{"d_mlp": 1536, "activation": "swiglu", "positions": "rope", "init_std_qkv": 0.0266, "optimizer": "muon", "grad_clip": 0.5, "schedule": "wsd", "decay_fraction": 0.72, "dataset": "wikipedia_en"}
Each number is 128 + 24 x the weight over its row's rms, rounded and kept within 0 to 255. Layers, rows and columns count from 0. Numbers have three digits each. The size before them is the row's rms in percent of the matrix's.

# gate: layer 4 MLP gate, 1536x768, rms 0.0909, rows 459-480, columns 480-575
# up: layer 4 MLP up, 1536x768, rms 0.0972, rows 459-479, columns 480-575
# down: layer 4 MLP down (transposed), 1536x768, rms 0.066, rows 459-479, columns 480-575
gate459 104:138139155122156114137119159156132120130151148116122124128148141109123091124154129129109119162172108122127118138165111123104184161134131086149076160116092149146113159137109119109128145142133099158138140132174091155151116131137118183128160106133181134075109141111142136123141149139121111100
up459 113:131105118131159167165147135141157117104152131128156136145155109148149142129081085116150153152141135151120122138105084139149129095144155176120132138135145143135208154165134175141086114142107146107109117134111128151129127132143109078156132178137130136106107138132077119149144114148118091167
down459 112:052114146100069134154137107109115142107146101155097126095120140123096098128147157120096111126116154063175090148145160124131134128093133186139132091125105122149130112134148135129092129146156112122127135152122131102096101131130144128101132151155135105131145113154167101128113106168119117107
gate460 089:091094138133113134126099108107133158129106132145164139121137121113126114128114134099133124162100157105135143139139128110152123147120108106129144134123139139139109130127142130092100128163118141121105083149148087122137106140119150114129156136120153155122072121180103126131127137134070115149
up460 089:096167101172084129105105158167123098115122162114141113071119125116155151106166129134123093149143118149185150084102109152126138126152175131081150110089107104122103172102119151134135115122098110136108149122138109129143110148129140153147116126176096127140071099138138110121127132154126155130
down460 090:109139112094132136135152163145115196136140108114161107107101145123137117150147130088113098097125111137138093138159123117133139161108099152116128151136185137168135145166159132182112120113142136093081152097125124143079115137116153108128163086187136100106150125135141147145109140110106136090
gate461 102:126103153128117163131158115137141145141140122058155099114131076102122124135107111141154162150123138104161146113131097139111125082130141111134137134109141104154123142105122092164131100116177120134129064113113134129144117118132114136153097136135130123162123127122129094148151115124126110101
up461 097:107133133082124143125127105126148075113131143152124119153152148184100132070137136123151117109129115138103080141120135127144156119111130137162143102092099153118145091152108110116125148105114172132107109174115115117122168105113117130104119125124119124091133150138134118130127078122136120139
down461 101:135146119135149105122111134130138108115110187147168091100123115102134101088113151093118147089146137097156110129132125100099133180127113142158152114146140146079115119142094109123117129103095109145095133112095096133155147095082155133109148115106121127135141148163142103135129154148139112162
gate462 090:153122111152094119116140143171126133154131163098121104117162159127134190145107086110108121107140076121147095161122132120095111119113135127149103129096118106122095147128077115123082135111139145140149146159173136144127125090148107138118136130130131173156146095101112125123105172129134113142
up462 091:114165154153132117130145146160115114157102121152120097110142119111162125123100139154132167137122134144092109136124038106118131135170080118143148084138166161085151122100109125119130161102100180137126130130142157150119094100131147133143115125140126108144169130128118085137116148103125168131
down462 090:145117140086152175125113111140097119114124088122097124143109143105115135099155078139097187160133119099155160127145140171144139121112153114133109145157150080118114134143156104147139117118157083126092080141101117108143113141134089098130160148127124167159103108105109151151163156186101103130
gate463 095:094137138135137148111114139086116173142133145145102107125136163086119116123104108135108139093167163145136091143169104162149175156172166131152107116122159100183136131109093155104147128125108129148134141143115169099127145129104124117139125130162114127085135150135139133129120173141142093179
up463 095:134143131142139164144149126120103172118134112115093097075155119112171102097145141096123099120147148133116131156166133170119154118137109132156131124101118130118055134117123124170133167100147171121127089133082155121087147128120155105139159113111133109134143165178117118138158110088123133107
down463 096:169153129142147096094080136111140149093112104132190140128094115116106077099134143126116142118149138093125167106169150123127105108086120125121120143120085107209090134158141115091136136120164145183141124129127124080135130113143123107152103123108119159124127166127174099093087090111132157110
gate464 097:170148193145117077125102093122138149119126154121153108144146118145120108096129117151135145096126112145165149084106157099103109174130169147119118162120153157111133131107128147136103139102127145092150161127093100120127177157113115123126083076156069153146117123149090131096127142116128127150
up464 101:121162128146110127095109151131120157119147125150121137127130116125142094120133154169075159099107132095158139081094144108132104139095085131118093131118093142135143138136142137120123130093110134090140143138099092098126107155099106131123114110130132133091127123160114136129169109111093122117
down464 104:123115132123153131107134132135135153170148191097102103126081130129054107123139127093133127157175141152143134118083115104152118136117102103132104136139112121097159149135100104079128098134112157111158129133120131145099089118089122127188121079148129156158103134146122130122165161123165129137
gate465 112:146135149138107146164133079121125156127161130121128122101170122120077150111134124138123138149146168113108130114156114120111101136098136072139118130148153149096145117108114131098124127140152140113128122108095078095099166116122124099101157137101124120124121128118122116109136075134111130138
up465 106:133152143094153154152100143115152118104134125160115108200167126124097159141176128141123130130124135094147137104102158124096107169112113116108153130104111138127122107096102176109125137152138116122112157145077107127080118118109111158142144157107139132122122087129117166134122129123106156161
down465 108:102082116121094138159176121101148138128145107139119139163136110116114137105107158129120158143139098133088105090124162151129080160125129123139121134129112124120121109112174119139139150123121155128130093127137151118150156148095132111157114146145144128111133156124138101097119135118127108164
gate466 105:137105152134132146134131110109176110104111108157113108140118129089106143132163140090167092132138142149095178127123128159100118097133116137102122103059153155167118127111136117163136099130143166120142125137149104176127092176128110110136127124135155149196101114131149101135127137158123094157
up466 102:157131145145078137137139107161119142165125079071153145135150158116134140112083164139195134120170124110127154135117127138160115117141123156122122115153153108148148160114128134108107151104149135112159141139142097109139101133129159088100172134095110087126114124126153098131134149145138097153
down466 101:112123145161158106158146130128141116183133135182129101135123110151130093149130124145127138107162122147155142127103111122143109135114150144148131140144142160141131121145171155156123099105160117160115146103141110155112141116117137078128141122127125116132111103153153081082137106125134126108
gate467 105:137165125108112127101101140093152122144150131123107145100149131108132113134139137110117097151133165097122139104123145159152123132162137122142131155111128119158114141155125166171085131154120135171116134165131088135094139136118098122127157104127147186087123123113108076110118134114136142111
up467 110:160120118065127135122111142124161170114153155076121157154110142082154110111130146140133124165110108135136132133132157116149128145103093130159182136128155101081132119149103131098166130122131151116118079106112168103130113134124134170127104136101146117130143084098152125158175154103135138135
down467 112:143132109068171163111096133129128156134100126167164128145101163117118156127117148133145114130146180141156062166107120150143149106145157122115126106143153116126163127115114140115120182124134183150095127083116148149134095170118115116078069122094088112134132142123109092154168126162120153138
gate468 104:146147114124108138137100145162123145157111137126126149104194110147152109132149146093123106116132129126136109133161108108136130122111111104091145131123114119109116146144142077132123140101159109139114115104099155157126131144126150165161109126107108085150080139159125166079132125168146154157
up468 109:147135134103143165158148089110134096138140162114123165086164155134136089141090114151104138091115117140164110155098177175149145109128102160125135138124154125121102137121149061142116120115099136140103110173145130106151094112086178168122173125100140175169134128149132105136141128158169098106
down468 104:150176110117117101121143128168147151133083078134147068097081130125155135098090139138115146157132147152094153138094114148102162113141116095139105127116115096135124109133149166151131143157129105129111135140095136116119147114095094125137121132117152154104138116118118091148095096119151129139
gate469 100:181161101125134150137123188161151067163127097171102101165133097121120161127140098110142142125085104127176089121138128068109122137168125121145110117093096165108160156144117123138095114155148113134137099085109159092102156085126099103111094190134137174151105137141144131143129073110078157133
up469 098:134118133145126147122113097110122137162133149084126150121105086122131114110179100068111111163081111113141129121110090128127091108160090151165120130135122137121134173120163111148109116129076130125129143062095164108091110173060122153141097104159110123124092153124127110142109127092115133143
down469 097:125082129126159121130098139146138129152133159138131131138116116171125122105132117118123089099166124142119098113123151119096203141109103121107138085107136092142082087124099144100100128102083112111080136136104165154135146156122137157132092130160128112129108080152092126133152105125117157137
gate470 097:148091135094128129168052120095140145120157127159125114122108124143130118090111095090131139150108155096149115174146113112136104123121116108093114120152070108131146160138104134088110145136222097115098121099160134134125122142117108115060102165110143163088124153156098121132130118127149157148
up470 101:086147116167117115128107136134153103171087106127137148132138143070086124120065131152137103134127134146137106108104116124125116123098103117150187140122120127135129111141088138145095151134130175070154119132081098126111157138123141135198160109127129130115127102107126141114146122119080120063
down470 096:103138166078123107133070129134090161173143059148116122151118115122091099126131099141156143106136136125114136137150121131170136114106185107125110130092164120150139130125112140170135157084114140123136092143147116139094132167113137110094083122120101134093099136114170120104168142132117136130
gate471 103:142125136136159160134116089090092150134124143147169151112123145128129122111149154124123134129129126124150148127099129110146099133143128130133130138117107080169144091076102141131160161106120143125141126150120164145139105132141125104110095134147090134125107104123133131130150112129097114119
up471 101:185122090096105122098101102161137151103136113120124133095161081146136147145127134129109110122115149128128119077134142133131135091133155136112131126124120100135176151105084152150163159144116122151136111138105167164119128131098131136123128143103152138134116120139135123125151143115112165136
down471 093:177099095141145120117094130127116133141080143164123151057131098122136132132128107093108105121142174136143117110118195143091138112071096078116179124130140128146150145143085134127110093133091067142131155124143139111172057144109184136133127085105099108119151128101129161147155100121133130140
gate472 096:144091129134112124158133129129154110096144097125118106147117125131169146136098109098131154136163151162160112138163096098128097127119141169099134115117080138154141141148149145151157122139131135133181115111141130095158130070098080150122082078082148127127139088161115116088142118083114095138
up472 100:124138093164182118108174128102123108129089096116118091103144157135120131112149158129106107124140093124128128138091173100142133156118111101107154109123173096150083105104121166127153110184159105139140149126137126116128149133134134151157102161146129148137107183131109133112089110144102130141
down472 100:093157095122118108135185106133131149098176126143124125112110114156116154118116122121143140133109182151126163138120088117111118116110127134162129108119118148093152114149129132128067136117148119136114111128116119110120155140111120126146078133137133149130124132148118105147122094139105099130
gate473 114:101151137121138100121136158144118160125121124147121143116123098136073118119183148123131138112107117081148118087146133131090128116121082133138144139159117105164164119116127159149158135159130164109095116148108114167087112106124136138140139154145190109092129139106129140130140113143095096132
up473 109:131149073079118112151094129137149158105168134141141098127158137082117130122118144123133102162100149133126153140144113154107106132153133132099165114119142164166123185124138151130122121110126128162106158121158155079122114112148161157135120126113155149105096144111142126115123172121116099124
down473 107:085132139122129135123157147138129121158100110113116130127113093104136094095112131153097170091126113122115115098134125143147143125093118109160139154156163126102166128130111142142149133117133144099124117154111119164120161170156123140082126104125112104113117124118144111126123136151098143158
gate474 107:128086109123100168118161146146097132151101099138125118134122115113141111131126141140120101111100148137139108132117141085122126144158100131123116126128126161127127105141110133103118122204149109149188111131149102084085110126104110168086133128155147168132092131080140158128137135161166120105
up474 108:149119166077124083129121103135095113114152170090155145143085092134101121132094107123105125106128130132142130138123204119172105117132131119160119124135148121142167152166109132134126134163121132116141095132177122109131189148138124134135120099184123072123132152106162123109119089124108062142
down474 109:084099143110087122098149135108121145118092132098167126138120062105163090152130112151170085138125140161166124116139126134160150125107130138131097150170147128152135141129156125119162145117148188168112165154152104109150169113149112132148147112142095094142164127133141126085122093153149098147
gate475 102:176171124142133144126128129133117117143106138080134129114114115089106116148136094147161121161115186169113127127157095111112085173152091142164118161156143123119136144131078113115130111121149125158069129128101162148166107115129167135096101112150107130111130105129165112123072128143133136134
up475 093:154151127107108141131177129161094102100143139180161086133128140147124125059119100144128147109147171149117130135122104143138170154131115142152097156149147153106118137110067113070091143160145102161114149122137175114105174182142106100136084101153110128138136109114110099152114088138137134130
down475 100:085144099146137105109148155107115105131140160126111090106127141055094148133120120137118134155133130105112110105153124142134092088138124162136148157127132094105107145126091114134163146095142130130136143147145167088144194140126151138159098131121107149100124114138136187148117149149147134128
gate476 101:133118148099134129119119137172087117126124126149104136124168099131144127107166088105149130097148128115097148120114101101112134152135080132114147161158110147102144064143117148132115141134146131127127134085156100156110116134147128130106116105119123114118103102115141139130121182112165130115
up476 101:121119120116123144116143123120095116092122100083133122127105112110137136132158113111128131121182132115136145140130086105096097148112088139129127146127169130161148150149079157141110168121128173096112137129155124162125070136112092124112156134104108145147106098173118156167150173110176124203
down476 105:113159108124121112162100143135112120131083146132108110125155124107144108132110114103190092112159140132119123114082134101140169149144091097114161157104147135110114073133124104151076119123135106156137145096110118152113114164144109114083165115118119089141128131108113124093155181124115125112
gate477 091:104116091193155100125110148134117117139137114137109141104155067082126120101130167126099104123098136106177156151121152143118144134101143098113136095120131139098127118137139104143141118142123138125129105138145166127115133109144093151109098102094122139124139207173118155134128102115082147107
up477 089:108143135125116102119096144106149091168133094139133136119123110111157137105136110083156151090137111121114109127125120133143119093121149100113137152077081145110161147139164116134103117155099126155092135128123132160156128120137137116120122161095117122136105128139170119111156135096150133127
down477 088:132122127147105118105123148193136142109102103107115129106117095122109133119159141172127157059147165125128099125101158152121125166150151137106117164165109109132104157109115117128098108108131112145157116161126169183086124086120124141139099131141158102133129150103134117105124116145095171139
gate478 100:123120138106124142180104144143120108122130129136123128094136190146071129133114157119114145113163166154154120126133099092174146133117145100173119137115121153104107139176112116118143136103170113111136143127152126120101100140129141123086115127107152122116130172126123111186113159089068091116
up478 104:079140166105138120109119116102141134073097148107093186120135154126097112153094097135123109121111122102130155075106113133124112121127134118085083143139097129118095118124127073134154090107133162093144132136110167128136119070123150105103075119114122087136089115117154146127176119104130142164
down478 099:172133117176137150089137123098119154140121114075097114168105129151151120079093135126122114108135148114112109143130114147122153157150135137150144105167153114117103153102150114158123096152108118095148137132152102135156132103110156187099163140092121115142153126135114107106110145126129151104
gate479 106:157122129135168127135101117145123119073147125144131165108091117162098109102127149160131081135148168113151127133126116132162138096171135142110109127106110143122113155109139128117111075119132147138109147162113122108097118163137141162140162149120141181124148102135105110152144157164158139121
up479 105:145089103114151137142137124124091179140196175147106130153126125123146097125127136147165088142112214064180122118114120145137120142134100151141107134133121160162131157122107097135105139145106153149118155140150139112138130086120155160115097119108171147129114092147165140140134142122118159136
down479 101:107127086177081130112159144118133119100078101131125123099123117111164087147143123132129147157145117146155137061113123134146113144152141098123118149146119116132110168113092179143152135137076142133114096095120146110146116164101114111132148143095142099054084101137115128136131169127139121116
gate480 106:143148101117108137099081118134152117136122104110136087143117113094075157101153121098108144107125143147121130116158084140111085159149088136137146115102128163146117079182181130149134121103162156137146156131117143144148105117175127109130137100136147137147109120134144144107106103140132102140